python train.py --num_hidden_layers=14 --hidden_size=96 --num_attention_heads=4 --num_key_value_heads=4 --head_dim=32 --intermediate_size=384 --vocab_size=1024 --hidden_act="squared_relu" --norm="rmsnorm" --norm_place="pre" --norm_eps=1e-05 --positions="rope" --rope_theta=10000.0 --rope_fraction=1.0 --qk_norm=true --attn_scale=0.2 --bias="qkv" --tie_word_embeddings=false --parallel_block=false --extras=["capped logits"] --init="uniform" --init_std_qkv=0.0703 --init_std_o=0.0115 --init_std_up=0.0703 --init_std_down=0.00664 --optimizer="muon" --learning_rate=0.00891 --lr_mult_o=4.0 --beta1=0.95 --lr_head=0.00958 --warmup_steps=71 --schedule="cos" --final_lr_fraction=0.0 --batch_tokens=16384 --max_seq_len=1024 --doc_mask=true --train_tokens=103800000 --max_steps=6336 --dataset="wikipedia_en"
Each number is 50 + 10 x the weight over its row's rms, rounded and kept within 0 to 99. Layers, rows and columns count from 0. The size before them is the row's rms in percent of the matrix's.

# up: layer 6 MLP up, 384x96, rms 0.207, rows 86-121, columns 0-95
# down: layer 6 MLP down (transposed), 384x96, rms 0.0484, rows 86-121, columns 0-95
up86 098:35 54 55 39 40 47 63 33 40 61 44 61 45 53 53 56 26 53 37 43 45 43 55 42 43 67 50 59 33 44 53 56 42 56 51 39 43 47 41 55 77 46 45 44 59 65 54 66 42 54 31 71 58 49 58 45 50 43 56 31 24 37 49 72 67 45 47 58 60 53 48 52 61 47 36 60 51 39 46 47 53 36 52 47 53 59 51 53 46 43 56 58 38 58 55 51
down86 108:46 39 48 29 50 57 33 43 63 56 43 49 46 57 35 44 46 39 42 35 46 41 68 51 59 61 28 37 47 54 63 55 54 45 31 59 42 44 67 64 57 61 47 62 38 63 59 41 52 54 69 63 44 46 57 52 43 56 61 51 41 46 34 30 57 64 60 65 48 45 39 47 29 44 44 63 61 43 52 58 45 45 44 51 47 41 62 49 37 54 44 40 60 57 48 63
up87 104:46 52 49 62 34 50 48 45 43 45 66 43 31 36 52 58 67 49 59 39 45 47 44 47 53 53 48 53 51 55 78 56 46 54 49 42 48 52 56 58 47 55 54 64 37 50 49 38 61 45 44 46 28 37 40 62 32 48 64 62 68 70 56 59 42 51 52 57 61 64 53 52 47 50 58 46 43 69 65 69 75 59 39 51 37 49 43 40 39 54 55 57 64 59 40 50
down87 099:38 51 74 29 66 42 52 66 62 53 45 34 47 64 39 32 46 47 44 58 61 53 44 53 39 61 49 48 63 55 59 64 59 58 36 60 39 40 40 53 59 43 37 65 53 45 66 49 61 55 55 50 50 43 66 54 47 56 51 56 57 37 41 56 46 60 64 42 49 50 47 51 29 53 38 60 60 45 48 52 45 69 62 56 41 37 70 65 53 53 55 36 46 42 35 53
up88 111:55 37 57 69 22 67 54 55 47 48 43 64 50 46 55 47 48 51 58 56 52 40 48 54 40 48 57 61 53 60 60 43 29 51 36 54 56 42 49 49 56 64 61 46 71 38 29 42 60 38 59 52 46 43 55 67 55 55 51 54 51 58 59 58 43 29 49 47 66 50 59 36 53 53 66 64 41 39 69 47 41 49 43 60 43 48 48 25 48 60 64 58 57 52 54 60
down88 104:33 49 37 52 44 51 42 56 49 43 57 58 61 66 47 60 51 58 45 47 51 39 37 34 47 51 58 73 48 36 46 58 42 61 49 28 60 48 47 53 50 48 52 26 38 44 61 41 37 67 64 53 46 56 52 34 36 71 52 41 53 33 40 48 64 37 50 46 41 43 40 56 34 49 39 57 48 31 52 66 56 38 53 50 62 48 53 56 51 60 54 56 66 65 65 51
up89 101:71 61 43 43 53 39 49 59 59 55 66 44 42 51 69 48 52 47 50 50 62 40 37 44 42 49 52 57 40 45 49 52 51 46 46 44 54 42 57 71 43 60 55 78 47 59 40 49 36 45 65 44 43 70 76 41 47 43 51 53 58 56 20 55 59 55 62 58 60 66 48 57 67 56 56 42 59 63 50 68 53 60 48 47 36 52 48 37 58 58 64 48 52 50 53 60
down89 114:48 43 54 46 66 46 47 50 59 40 59 42 40 47 48 46 59 41 46 53 48 61 59 45 50 46 74 56 56 64 58 47 39 62 51 65 62 50 46 36 61 57 50 47 45 67 38 55 59 52 55 36 54 45 25 63 54 43 49 52 28 65 65 42 61 48 59 45 43 41 49 61 57 51 56 48 39 49 48 34 53 52 67 52 51 34 53 41 73 53 50 60 21 39 64 31
up90 064:38 52 47 45 44 52 38 61 56 49 53 57 57 61 47 48 47 61 52 36 58 58 35 58 41 39 57 54 60 50 49 49 49 53 51 53 33 62 76 38 63 26 52 54 45 36 49 22 46 50 43 45 40 59 55 59 52 52 44 40 41 54 86 29 38 60 55 32 47 37 51 60 56 36 37 38 51 55 51 56 54 35 47 55 63 33 56 46 51 49 42 58 51 41 52 43
down90 065:60 36 36 59 60 30 49 51 50 68 72 56 56 69 31 39 62 48 51 56 40 57 54 40 52 33 53 38 56 53 52 49 49 53 64 38 37 47 59 59 47 53 51 34 38 35 54 50 43 45 46 44 45 58 61 48 58 41 61 77 45 53 52 56 46 52 58 56 58 66 65 60 35 40 50 52 65 51 40 37 58 58 41 44 57 45 60 38 49 43 33 54 60 36 43 37
up91 042:61 53 41 47 51 59 48 55 29 59 45 45 38 58 56 56 45 38 40 43 64 56 57 35 57 67 58 33 58 55 50 56 53 46 59 60 36 49 52 30 60 52 39 59 51 46 57 53 35 57 60 65 51 66 66 42 35 64 71 30 53 27 56 45 50 48 30 50 51 53 66 49 35 54 37 46 53 44 49 57 51 60 58 43 53 42 38 47 51 40 46 29 33 42 45 42
down91 045:63 50 49 54 73 50 62 57 37 64 51 60 53 38 44 58 66 52 54 52 54 38 45 53 41 55 68 54 60 51 52 36 50 76 58 65 38 52 59 47 52 42 50 34 51 35 49 32 41 52 47 35 54 60 62 36 48 56 30 40 46 44 38 57 61 43 38 43 40 38 38 48 40 62 53 54 47 46 68 52 36 41 51 49 57 34 51 50 64 55 46 39 57 50 43 78
up92 045:48 63 51 38 63 53 52 38 43 49 55 53 46 37 50 52 56 51 58 54 43 55 53 54 52 54 56 53 49 40 50 61 64 62 53 44 43 48 62 47 53 50 27 28 38 37 56 52 43 57 38 54 57 51 51 50 71 57 65 45 50 53 38 39 57 63 59 63 43 15 67 52 68 55 49 70 53 42 49 47 56 51 59 46 42 40 37 44 42 21 45 52 57 44 61 69
down92 045:63 65 46 63 47 47 41 49 42 57 49 43 39 50 50 40 68 43 46 75 50 49 41 55 19 57 52 51 51 46 54 38 65 52 56 58 41 55 57 43 56 47 47 42 54 48 62 64 32 69 57 60 41 45 49 75 49 36 42 46 45 60 27 71 46 63 61 52 53 60 59 39 44 41 50 54 60 54 49 53 39 48 29 46 41 53 53 41 38 49 35 41 39 47 47 44
up93 044:41 42 71 69 50 60 49 59 75 43 49 47 57 46 60 46 52 64 55 41 44 30 44 54 34 52 46 60 58 45 53 39 64 46 43 55 51 42 60 42 40 43 68 48 59 65 63 46 45 21 55 36 67 46 63 37 52 45 58 43 42 46 39 38 39 53 38 45 53 52 41 43 62 40 44 62 52 52 38 53 40 68 30 51 67 56 48 49 42 52 55 46 51 42 55 64
down93 042:52 52 51 44 51 48 45 48 73 51 56 55 57 42 38 39 51 34 46 61 62 65 43 66 68 60 40 45 51 36 35 57 40 56 47 38 38 38 38 55 48 49 23 50 59 32 64 58 47 62 43 46 56 56 35 50 40 55 39 54 59 46 51 51 37 42 56 40 43 59 56 45 71 63 54 49 39 46 61 76 61 52 45 38 35 42 46 62 68 45 41 48 50 43 46 43
up94 118:24 51 53 42 44 52 44 43 47 57 59 46 35 63 75 53 43 58 41 62 53 45 60 47 48 40 47 58 44 49 56 52 48 41 53 53 43 46 62 59 45 33 60 55 59 47 52 63 61 25 54 49 62 57 56 65 43 54 39 65 44 58 43 50 34 63 63 45 57 52 34 43 57 42 54 61 59 52 42 56 58 40 39 75 55 45 39 40 33 51 66 34 47 36 61 63
down94 113:67 52 47 64 48 59 47 31 51 59 50 40 56 36 46 49 41 43 57 54 52 47 76 55 66 52 51 45 51 62 47 46 47 74 53 65 45 56 32 58 46 69 43 41 48 49 49 48 57 25 44 50 46 64 37 54 48 43 55 49 55 47 70 52 55 63 45 59 54 58 54 59 48 70 47 43 53 45 64 52 46 55 51 47 69 26 45 65 56 39 55 35 35 36 63 52
up95 106:43 55 18 52 53 45 35 53 50 42 38 43 57 46 49 49 70 59 33 49 47 64 47 66 55 42 57 53 63 53 52 63 38 63 67 35 48 46 55 37 43 52 46 49 47 55 40 45 65 37 34 63 48 44 49 39 41 56 47 50 59 43 61 38 51 58 50 30 41 41 26 41 41 61 36 55 43 40 57 64 55 54 62 49 57 40 51 40 56 32 53 56 45 45 30 51
down95 107:63 31 51 56 45 40 50 63 56 43 69 54 49 42 58 51 44 37 43 44 46 55 52 55 58 48 48 57 59 64 34 56 68 53 34 54 51 52 52 54 71 43 58 52 45 54 61 61 39 38 45 50 41 45 46 42 45 28 50 76 46 54 50 67 51 35 58 42 21 53 32 45 35 40 45 42 44 57 60 40 42 38 44 57 47 54 48 40 56 68 48 36 63 53 53 65
up96 104:42 66 46 48 59 38 45 52 33 47 41 55 54 52 29 47 50 64 31 27 54 48 45 55 52 32 50 64 36 60 58 65 49 51 38 45 41 63 73 52 48 48 57 53 56 58 45 39 53 52 60 55 46 49 67 47 43 54 43 63 39 66 60 41 68 59 53 57 55 57 42 44 48 53 53 69 47 45 47 64 52 45 47 63 45 68 57 37 39 29 37 51 46 32 55 35
down96 114:55 30 44 54 58 48 49 54 46 39 62 41 40 65 36 41 56 22 46 55 54 47 45 38 46 49 67 62 69 51 79 52 68 37 43 49 46 57 31 38 54 50 37 37 42 57 60 44 38 53 47 43 65 51 67 32 44 63 54 46 52 41 55 38 51 47 48 36 66 49 37 52 57 59 36 57 38 40 38 48 58 57 53 49 52 41 58 44 62 44 57 53 42 57 49 50
up97 105:45 44 46 40 65 44 51 44 38 54 67 58 49 45 43 40 31 69 44 39 37 71 47 33 49 36 53 68 61 48 57 55 56 51 56 34 40 52 54 60 50 49 58 54 52 44 50 52 43 56 24 53 52 48 47 38 39 34 32 55 52 59 69 68 60 50 45 49 56 49 44 50 43 59 49 66 43 46 33 42 45 46 54 49 44 47 75 34 52 57 53 63 61 62 42 64
down97 103:54 71 49 54 39 36 46 41 42 49 34 49 44 32 57 47 52 38 49 55 43 65 58 69 57 68 47 59 53 43 52 59 49 51 69 68 38 38 49 36 56 49 54 47 43 61 52 45 67 57 65 54 40 52 41 60 28 50 33 54 64 66 49 47 57 59 40 51 43 53 45 51 21 49 52 62 57 45 61 52 49 67 51 49 54 60 43 53 57 55 44 44 36 42 74 56
up98 097:66 50 40 66 53 59 47 54 42 43 53 53 43 40 52 55 56 41 42 44 62 34 64 44 31 49 32 41 58 63 50 53 35 40 47 74 61 57 45 70 49 50 47 65 41 45 56 39 53 54 61 40 55 46 50 55 53 40 50 51 52 36 42 58 49 37 42 71 52 59 35 55 61 55 46 55 51 49 21 50 43 48 61 57 71 63 57 40 51 57 61 37 42 31 39 57
down98 087:48 53 63 51 55 43 34 37 58 40 46 46 48 54 33 49 60 44 50 61 27 71 48 48 42 51 55 48 41 59 57 52 54 35 47 58 46 26 59 30 50 45 69 57 33 45 47 58 34 55 58 48 66 43 34 45 48 54 54 57 52 56 53 45 59 53 80 58 49 47 53 72 73 56 50 38 48 51 51 41 47 53 51 69 39 58 42 44 42 38 41 60 50 58 59 55
up99 115:40 68 48 36 54 52 34 59 65 52 50 45 37 49 61 62 39 40 38 51 54 36 62 52 35 67 55 52 52 56 52 53 45 57 75 33 33 44 56 48 53 72 34 53 52 50 36 37 54 62 35 54 57 48 37 50 44 47 42 47 42 56 38 66 57 58 63 55 58 53 64 60 44 59 36 49 52 32 50 41 71 47 50 53 36 56 53 52 54 30 47 64 48 42 53 59
down99 112:68 51 48 40 41 36 66 45 58 57 46 51 46 47 58 61 61 57 63 34 46 54 40 66 45 47 55 49 52 45 64 45 62 19 55 40 52 56 46 47 47 53 54 41 54 32 50 42 51 50 60 40 55 53 50 38 60 64 71 46 43 48 28 47 72 45 74 60 42 50 61 40 49 49 53 59 38 41 45 54 43 59 41 76 34 43 47 44 54 46 48 56 57 49 54 35
up100 077:34 52 32 63 60 55 55 78 60 43 73 66 49 36 42 49 44 56 46 54 59 45 44 40 40 57 46 42 59 69 46 49 44 49 49 35 44 47 71 46 43 54 57 35 40 52 42 37 47 60 52 47 62 54 54 55 39 46 47 64 51 56 58 58 48 43 64 52 50 65 28 46 63 60 42 49 58 50 62 52 47 62 73 45 43 38 44 51 53 56 71 43 45 44 35 40
down100 073:35 52 71 45 48 40 47 47 46 44 58 48 59 44 48 58 54 40 55 46 50 47 47 60 51 36 57 49 62 52 38 49 66 41 38 41 67 46 27 67 33 55 66 70 61 68 33 76 45 59 50 55 56 38 44 42 37 53 42 55 54 54 54 45 72 44 63 63 43 56 64 42 47 36 42 49 38 48 42 46 51 55 50 35 53 58 45 41 56 63 48 53 58 62 38 62
up101 119:65 64 47 50 52 65 42 33 47 24 54 48 34 52 52 49 75 50 52 37 48 50 52 51 36 65 54 44 52 36 33 54 73 56 58 37 42 54 46 49 43 51 56 66 62 51 43 51 48 54 41 32 66 68 57 45 30 59 53 40 46 47 61 44 64 54 27 52 48 50 30 44 61 59 51 42 55 43 53 51 55 55 45 49 50 36 44 46 59 58 67 52 37 44 52 50
down101 123:44 39 59 45 65 73 53 49 39 40 68 53 43 56 51 43 51 59 50 49 48 26 58 50 53 52 46 34 58 53 33 44 37 52 57 37 57 35 31 50 62 51 52 40 51 59 56 62 39 59 48 48 66 37 53 39 52 50 55 33 39 36 55 34 61 41 61 55 68 58 50 69 44 55 41 60 50 60 55 48 54 58 45 54 53 33 53 67 44 47 49 61 25 44 53 61
up102 104:48 51 60 62 25 73 56 59 49 44 43 73 51 50 64 63 49 55 55 37 46 27 31 35 30 55 53 57 58 55 60 46 70 32 56 46 39 66 55 39 45 50 60 36 67 58 52 48 51 46 53 56 48 72 51 54 36 50 51 44 41 48 49 60 53 58 45 56 33 64 45 37 47 55 60 52 60 44 57 47 57 57 56 30 53 53 42 53 55 44 51 40 44 42 53 40
down102 098:72 47 44 46 37 50 57 40 42 49 55 51 68 70 60 43 53 46 36 57 44 60 61 62 55 56 46 29 45 28 64 71 45 55 54 62 49 62 45 46 42 43 49 27 48 45 58 40 45 41 64 62 50 36 52 50 38 33 45 44 55 54 62 49 42 43 45 50 49 42 47 31 52 49 53 57 57 52 41 37 54 59 35 50 54 47 51 55 70 49 54 29 68 30 47 42
up103 094:46 61 59 48 53 46 46 54 42 40 36 63 51 49 48 46 51 60 53 69 36 66 53 31 58 49 37 40 39 49 51 67 45 39 52 56 24 41 51 44 55 65 58 55 49 58 59 51 33 43 48 51 77 44 35 58 47 64 53 54 52 49 39 66 50 50 49 57 53 49 27 67 58 41 33 53 54 58 31 54 48 54 45 39 67 46 35 44 56 38 55 39 57 54 34 39
down103 095:56 38 51 47 56 58 54 48 55 53 53 46 63 35 49 51 52 54 51 63 45 44 59 30 58 39 62 44 40 45 44 41 53 36 51 47 46 42 45 41 46 45 32 54 37 67 51 42 54 57 72 60 38 57 53 55 39 29 40 48 48 40 50 67 49 59 58 54 31 59 51 61 34 52 23 50 54 46 56 39 31 61 45 54 45 62 57 54 81 54 57 41 67 64 53 48
up104 125:56 46 47 49 55 52 48 46 48 53 48 56 52 59 45 61 71 58 56 33 48 49 46 58 42 37 40 54 32 50 61 47 66 53 52 49 30 46 48 44 64 44 53 53 76 56 34 48 49 50 61 72 60 40 48 52 61 61 54 51 52 55 46 52 59 51 64 68 45 33 46 26 69 31 48 49 39 51 59 38 45 51 47 32 45 53 45 27 26 52 43 40 58 47 46 60
down104 119:38 49 53 44 72 61 50 48 51 40 62 43 33 38 39 67 60 50 64 59 38 43 78 45 49 26 38 47 46 48 45 47 59 55 47 25 48 29 49 50 52 58 45 68 53 66 60 54 39 53 60 48 60 48 57 60 56 57 50 48 30 42 70 35 50 59 49 30 65 50 60 61 45 56 59 46 54 45 46 49 41 51 41 44 46 37 45 47 46 48 41 55 54 55 43 54
up105 055:47 47 58 51 61 25 37 58 58 57 56 67 45 50 55 59 42 56 55 37 67 59 40 35 55 50 41 31 29 62 47 32 62 44 47 30 38 61 68 63 42 68 39 52 52 49 52 54 64 33 66 61 41 50 38 45 69 46 50 52 47 58 59 45 52 61 51 52 46 55 43 44 71 46 42 31 41 53 47 52 59 49 57 55 43 55 41 44 48 53 45 47 69 48 50 52
down105 059:66 57 46 45 53 42 65 54 50 49 47 64 46 42 35 50 33 53 47 54 41 44 42 39 55 41 34 43 45 53 41 47 55 55 54 45 41 57 66 41 47 45 63 22 41 66 61 62 35 49 52 62 49 45 51 38 47 41 53 50 46 42 47 47 34 44 58 48 35 38 65 62 52 27 56 45 32 68 49 40 56 46 47 59 66 43 48 51 53 49 62 28 57 24 42 47
up106 115:52 33 42 50 45 58 37 59 49 54 60 65 53 27 39 52 55 53 50 44 56 53 55 44 76 56 37 47 55 49 52 54 59 41 51 28 47 38 49 45 57 56 51 39 34 53 58 57 55 49 41 46 44 55 57 65 47 63 38 47 51 47 48 50 49 72 73 56 66 57 35 47 56 48 35 50 28 49 32 67 44 67 65 29 47 57 49 43 39 64 54 43 51 54 40 60
down106 117:46 49 49 41 59 50 44 41 49 46 59 30 42 51 54 45 67 55 72 63 41 46 65 39 30 35 36 59 46 51 74 63 61 49 50 54 38 71 63 54 48 63 65 41 53 50 58 55 38 52 54 40 61 49 43 25 46 54 63 47 38 43 51 49 49 52 65 50 36 38 45 47 52 49 42 46 52 66 39 54 50 49 41 68 49 25 47 35 38 47 49 63 55 59 49 52
up107 121:51 65 56 49 49 52 36 47 61 30 47 30 50 39 53 51 39 55 48 67 45 40 40 48 56 38 58 38 55 62 49 50 51 32 46 49 42 44 36 63 45 53 42 58 50 28 44 35 50 26 54 46 49 77 36 50 50 42 51 45 44 53 42 47 81 56 65 59 51 46 61 47 47 61 37 42 45 48 50 45 44 60 42 46 37 45 70 53 57 42 48 43 43 59 31 43
down107 114:51 56 44 65 55 47 37 44 76 65 60 50 51 53 38 55 65 40 73 52 48 55 65 28 66 43 54 42 41 50 53 52 51 30 44 46 47 57 53 50 51 30 42 52 47 34 54 51 29 40 40 54 74 53 69 62 46 57 41 55 43 42 51 52 65 46 41 51 43 51 61 36 47 32 34 52 41 38 58 52 61 45 35 49 49 51 57 42 44 46 50 41 61 53 34 51
up108 128:38 41 40 56 58 46 42 58 29 66 45 46 37 47 51 66 50 47 59 55 44 62 58 56 35 66 59 59 68 54 46 30 43 21 41 51 51 42 56 60 59 49 46 44 45 53 49 53 58 54 45 65 52 43 37 54 53 52 33 40 28 49 37 41 62 45 41 23 53 42 53 55 53 55 40 53 47 36 44 49 42 50 65 73 51 47 61 45 43 61 50 57 51 40 59 63
down108 128:63 51 42 45 57 50 45 35 72 56 48 65 54 71 48 42 58 51 59 64 49 60 58 49 41 68 56 61 43 48 32 48 37 44 51 57 41 53 67 63 68 50 31 43 65 61 56 61 24 37 38 53 70 30 51 56 51 57 46 62 49 46 48 29 54 47 44 61 52 45 65 57 37 52 65 46 49 46 48 50 72 48 52 46 49 49 48 59 39 45 46 48 59 47 57 48
up109 076:46 70 38 38 49 59 31 40 47 57 35 33 31 49 51 35 50 65 42 60 38 54 57 60 65 46 46 40 52 56 46 45 45 43 61 38 52 56 43 50 48 43 40 78 39 55 32 49 53 64 60 25 55 46 47 57 64 44 60 45 52 51 50 43 49 43 50 42 35 42 58 42 52 42 64 44 40 48 36 44 63 33 47 52 46 58 25 39 58 56 51 57 43 48 44 49
down109 082:36 39 58 46 43 40 51 65 68 47 40 48 41 53 46 43 57 60 56 55 56 31 54 39 54 36 48 48 66 63 46 44 67 54 52 46 63 42 14 42 46 39 41 57 35 58 58 52 59 38 45 32 52 64 49 45 48 34 56 30 48 59 45 40 57 36 37 52 37 44 31 45 39 48 50 40 45 38 46 42 41 36 54 46 42 53 42 48 45 57 62 40 49 32 47 45
up110 089:40 61 51 48 35 55 39 35 57 55 47 38 47 54 52 43 53 43 43 65 64 44 55 52 57 46 38 45 61 66 67 39 70 55 47 24 46 60 47 46 36 42 49 33 65 53 32 56 57 67 64 59 54 39 38 54 52 59 54 44 47 45 46 54 37 60 55 41 31 45 55 49 30 60 50 48 35 38 56 56 60 56 56 51 49 54 68 52 53 36 54 49 71 70 56 59
down110 085:57 56 50 56 67 57 56 49 38 39 33 51 39 51 22 40 39 51 40 43 64 55 39 55 58 47 54 58 49 60 25 69 48 46 52 52 54 52 38 43 60 47 54 69 31 42 59 61 50 51 51 43 28 55 58 74 42 46 41 48 39 48 47 58 44 54 36 44 50 63 48 68 42 51 65 48 45 58 60 65 66 62 52 58 57 40 54 34 56 42 42 44 43 58 50 59
up111 106:23 47 44 52 45 70 47 58 56 46 40 49 38 51 72 50 52 51 49 24 41 46 70 62 46 58 41 62 53 60 56 47 44 70 44 42 44 41 49 40 66 39 64 44 39 46 58 52 59 47 49 29 39 68 35 52 48 42 35 41 60 44 62 66 61 54 38 47 43 43 50 45 51 39 35 38 56 44 47 57 44 50 52 44 47 49 67 44 44 62 67 36 54 54 51 56
down111 103:69 35 52 45 55 46 49 54 48 60 58 52 55 45 59 54 53 26 56 54 59 58 30 56 54 57 65 42 53 18 37 58 53 41 47 61 59 47 61 54 34 45 40 52 43 40 61 48 55 59 67 55 65 37 57 47 54 42 45 44 52 55 56 48 52 47 58 61 68 37 59 59 51 43 49 54 28 49 46 28 55 50 51 35 44 57 67 45 59 47 44 72 55 59 69 47
up112 086:42 47 43 52 55 46 57 61 52 71 39 64 44 64 56 55 55 54 48 48 55 34 26 36 57 36 58 65 52 64 49 39 49 56 57 49 39 47 67 61 60 43 47 61 54 51 56 58 46 56 47 45 51 43 66 53 69 61 46 42 45 45 56 37 19 40 48 70 37 48 49 42 43 77 45 61 68 46 63 50 52 48 45 36 55 48 46 53 30 50 58 46 50 53 61 46
down112 084:54 49 30 29 50 61 50 47 65 69 32 56 47 58 42 31 64 52 33 33 58 49 43 51 41 46 64 69 43 48 58 53 42 57 50 44 43 44 52 54 47 48 44 68 53 50 59 44 52 57 57 42 37 60 39 27 57 53 38 66 35 52 45 44 43 62 36 64 58 63 51 51 44 74 53 48 52 42 46 52 56 47 40 58 37 46 52 49 25 62 52 47 54 41 54 60
up113 101:58 27 46 60 26 52 41 43 54 51 48 35 63 47 33 45 38 47 53 59 58 60 44 59 36 40 59 47 73 46 48 52 46 32 42 35 45 60 38 41 62 61 31 52 46 54 30 39 46 55 42 70 52 57 43 47 58 42 62 39 46 49 47 67 51 71 42 50 51 45 40 62 50 54 59 45 40 48 67 59 62 50 47 34 60 41 65 45 45 54 45 53 41 42 44 43
down113 105:48 50 40 43 41 39 54 41 35 40 65 61 51 42 48 61 57 54 31 41 43 47 64 34 50 44 56 37 46 48 54 36 50 50 44 39 49 36 65 36 61 55 51 41 54 44 56 48 39 28 54 43 43 30 52 29 57 62 59 71 50 49 52 44 45 37 37 74 31 41 51 54 62 47 53 60 64 59 40 44 56 53 54 62 46 48 44 56 54 57 56 33 56 28 58 44
up114 097:34 41 65 50 45 25 41 64 46 58 60 59 55 47 44 62 55 47 54 64 50 39 48 29 55 58 49 60 26 61 61 45 54 54 50 52 46 61 35 54 42 58 55 41 69 51 30 43 37 61 51 50 68 48 52 35 61 44 54 55 30 66 47 43 63 45 49 44 46 59 48 51 64 50 45 55 43 51 62 68 51 51 79 64 48 52 48 42 54 47 54 50 57 65 52 49
down114 092:61 68 67 38 35 49 64 34 49 49 58 41 31 53 47 44 59 56 51 35 58 51 35 52 47 55 45 58 54 63 61 47 51 39 43 64 50 50 44 42 49 35 46 62 60 47 64 31 68 41 53 39 36 41 38 71 40 49 52 52 49 36 54 49 35 42 52 48 51 55 47 48 31 44 54 38 55 66 39 50 38 70 23 48 47 38 39 50 50 48 45 64 55 52 51 44
up115 103:50 48 37 54 35 51 35 62 61 53 45 41 43 32 66 39 46 44 49 49 21 50 51 40 36 51 38 43 64 43 54 40 32 37 54 46 49 49 40 53 50 54 48 42 27 50 52 61 50 40 37 53 44 55 41 67 64 57 59 45 55 60 55 66 59 55 60 50 62 46 42 53 59 52 40 38 53 64 37 40 59 36 50 59 42 33 28 54 56 28 52 44 51 49 43 42
down115 095:38 53 50 34 28 61 34 51 60 57 37 61 47 61 45 36 44 53 54 41 46 54 49 43 39 50 52 41 24 51 45 58 41 37 59 46 50 43 46 44 33 40 55 49 32 61 49 59 65 59 60 43 42 47 38 41 55 67 38 41 48 38 53 34 52 46 64 42 55 49 55 48 37 67 61 39 59 39 50 47 49 62 34 47 46 54 33 46 60 40 54 42 62 65 68 65
up116 109:53 66 35 33 60 51 45 46 42 40 30 40 56 54 41 48 42 55 55 44 65 60 56 49 48 64 49 55 34 54 36 39 38 61 52 61 51 54 72 55 60 58 53 54 50 38 49 40 33 62 49 45 60 34 23 53 53 48 71 62 44 63 41 45 45 51 54 44 50 31 51 36 54 52 29 57 64 53 52 51 55 35 64 42 42 47 60 42 41 52 48 63 40 50 36 43
down116 102:58 52 45 35 51 43 56 55 48 63 52 58 51 46 47 59 58 62 57 73 54 60 29 47 45 53 73 63 41 51 43 51 45 43 70 59 51 51 66 58 59 65 49 44 45 32 75 53 47 53 36 52 65 31 59 49 43 53 57 32 28 37 57 67 62 46 59 56 47 45 43 38 38 50 57 64 64 51 53 43 33 38 62 57 48 47 54 58 52 52 58 60 48 44 50 48
up117 118:42 27 53 51 49 57 39 42 58 53 49 23 44 58 50 49 46 37 49 59 43 34 24 50 51 47 43 46 51 52 66 50 64 31 50 44 31 57 57 64 55 40 43 64 62 56 54 42 40 49 38 44 42 47 57 52 45 54 56 46 50 73 42 49 47 55 52 57 61 36 47 31 57 51 55 35 29 68 51 56 48 31 45 48 62 48 58 56 49 41 55 56 31 39 38 52
down117 119:48 42 52 71 51 48 40 49 54 60 53 44 47 53 50 45 51 44 54 41 51 45 47 34 52 51 36 46 38 58 54 57 57 39 42 56 40 48 45 38 42 45 47 58 57 78 45 69 53 58 37 55 62 71 46 60 47 56 45 47 40 35 39 44 45 78 50 33 45 50 58 40 47 45 47 53 69 66 56 47 52 57 55 48 46 51 39 78 41 29 40 46 60 75 59 55
up118 107:39 39 42 33 38 37 37 57 44 51 51 55 65 52 48 37 45 72 58 28 54 44 37 32 47 43 52 46 52 49 52 47 47 47 39 47 35 62 82 56 45 49 37 50 38 60 37 53 58 55 51 52 57 46 54 43 59 54 71 50 44 65 52 55 65 36 48 31 63 56 45 46 42 61 44 50 38 59 55 49 44 56 57 46 49 48 60 38 58 30 32 40 63 39 56 50
down118 109:55 63 49 50 47 61 52 65 53 52 57 60 36 34 54 52 49 39 44 63 54 61 55 42 39 58 53 42 40 50 51 61 43 52 54 29 45 25 43 39 46 57 80 42 47 54 66 56 43 44 35 54 49 29 58 39 43 58 56 59 55 36 52 43 52 54 60 49 50 39 58 45 37 42 53 36 52 54 29 61 67 36 47 64 65 57 48 48 50 62 62 43 63 67 51 61
up119 099:51 58 56 65 54 44 54 43 39 58 50 40 46 38 60 63 52 62 59 58 36 44 50 67 43 54 46 48 55 58 44 64 54 29 44 35 54 66 56 61 40 35 53 44 43 54 51 44 32 54 57 58 54 51 72 30 44 52 42 44 63 41 45 38 35 36 60 53 60 39 50 46 44 36 61 47 36 50 65 53 60 61 54 49 44 62 33 47 63 62 54 49 48 74 61 70
down119 098:51 45 60 62 30 41 50 35 50 62 47 55 51 59 32 40 41 59 50 67 54 41 50 44 36 54 43 56 63 44 43 38 55 56 65 70 56 63 50 39 36 64 55 63 55 36 72 43 44 50 60 58 54 51 48 59 43 51 52 51 52 50 50 55 46 43 40 54 51 33 49 42 49 52 49 61 59 49 44 41 59 41 63 69 41 62 41 72 48 39 56 70 48 34 25 39
up120 113:39 27 63 41 61 56 50 22 32 55 53 67 42 57 58 56 35 46 36 43 41 57 56 30 44 69 63 53 41 55 55 50 60 48 47 36 47 44 58 54 44 49 53 43 50 45 44 52 52 48 59 35 46 62 42 58 54 57 44 43 43 64 44 57 62 45 53 62 43 36 71 52 55 44 62 46 62 35 45 35 58 52 45 51 64 39 56 32 50 38 66 53 54 64 68 55
down120 117:36 46 44 62 42 48 46 34 40 49 58 66 63 46 50 43 46 42 44 46 45 43 66 44 61 46 51 73 48 52 63 51 42 49 57 28 75 53 55 52 59 41 56 34 52 50 52 38 57 69 44 47 44 34 55 67 49 54 55 59 56 45 44 51 63 72 61 50 54 60 34 40 37 49 40 52 59 53 32 60 63 42 47 37 43 70 56 34 44 57 54 49 62 37 41 57
up121 114:44 40 29 50 57 55 54 63 50 50 69 46 58 58 53 49 47 50 48 48 57 41 65 58 36 43 46 46 47 49 64 66 40 53 53 30 46 61 37 49 44 40 49 53 67 55 26 59 36 62 75 65 37 40 64 53 48 48 49 59 36 56 47 64 46 35 67 61 51 35 60 24 55 42 31 50 38 50 55 44 44 53 40 49 43 57 55 49 45 56 49 46 36 55 47 51
down121 106:56 51 48 66 61 41 46 55 42 50 35 51 49 46 40 69 43 51 65 58 41 66 34 46 55 52 63 55 44 23 48 61 57 43 41 33 54 39 48 43 39 60 46 51 25 50 58 61 42 62 42 44 60 46 59 56 50 66 49 47 30 37 45 38 58 53 44 40 59 44 48 45 47 52 49 52 53 37 47 61 34 70 56 49 58 68 35 51 69 50 34 45 56 35 45 58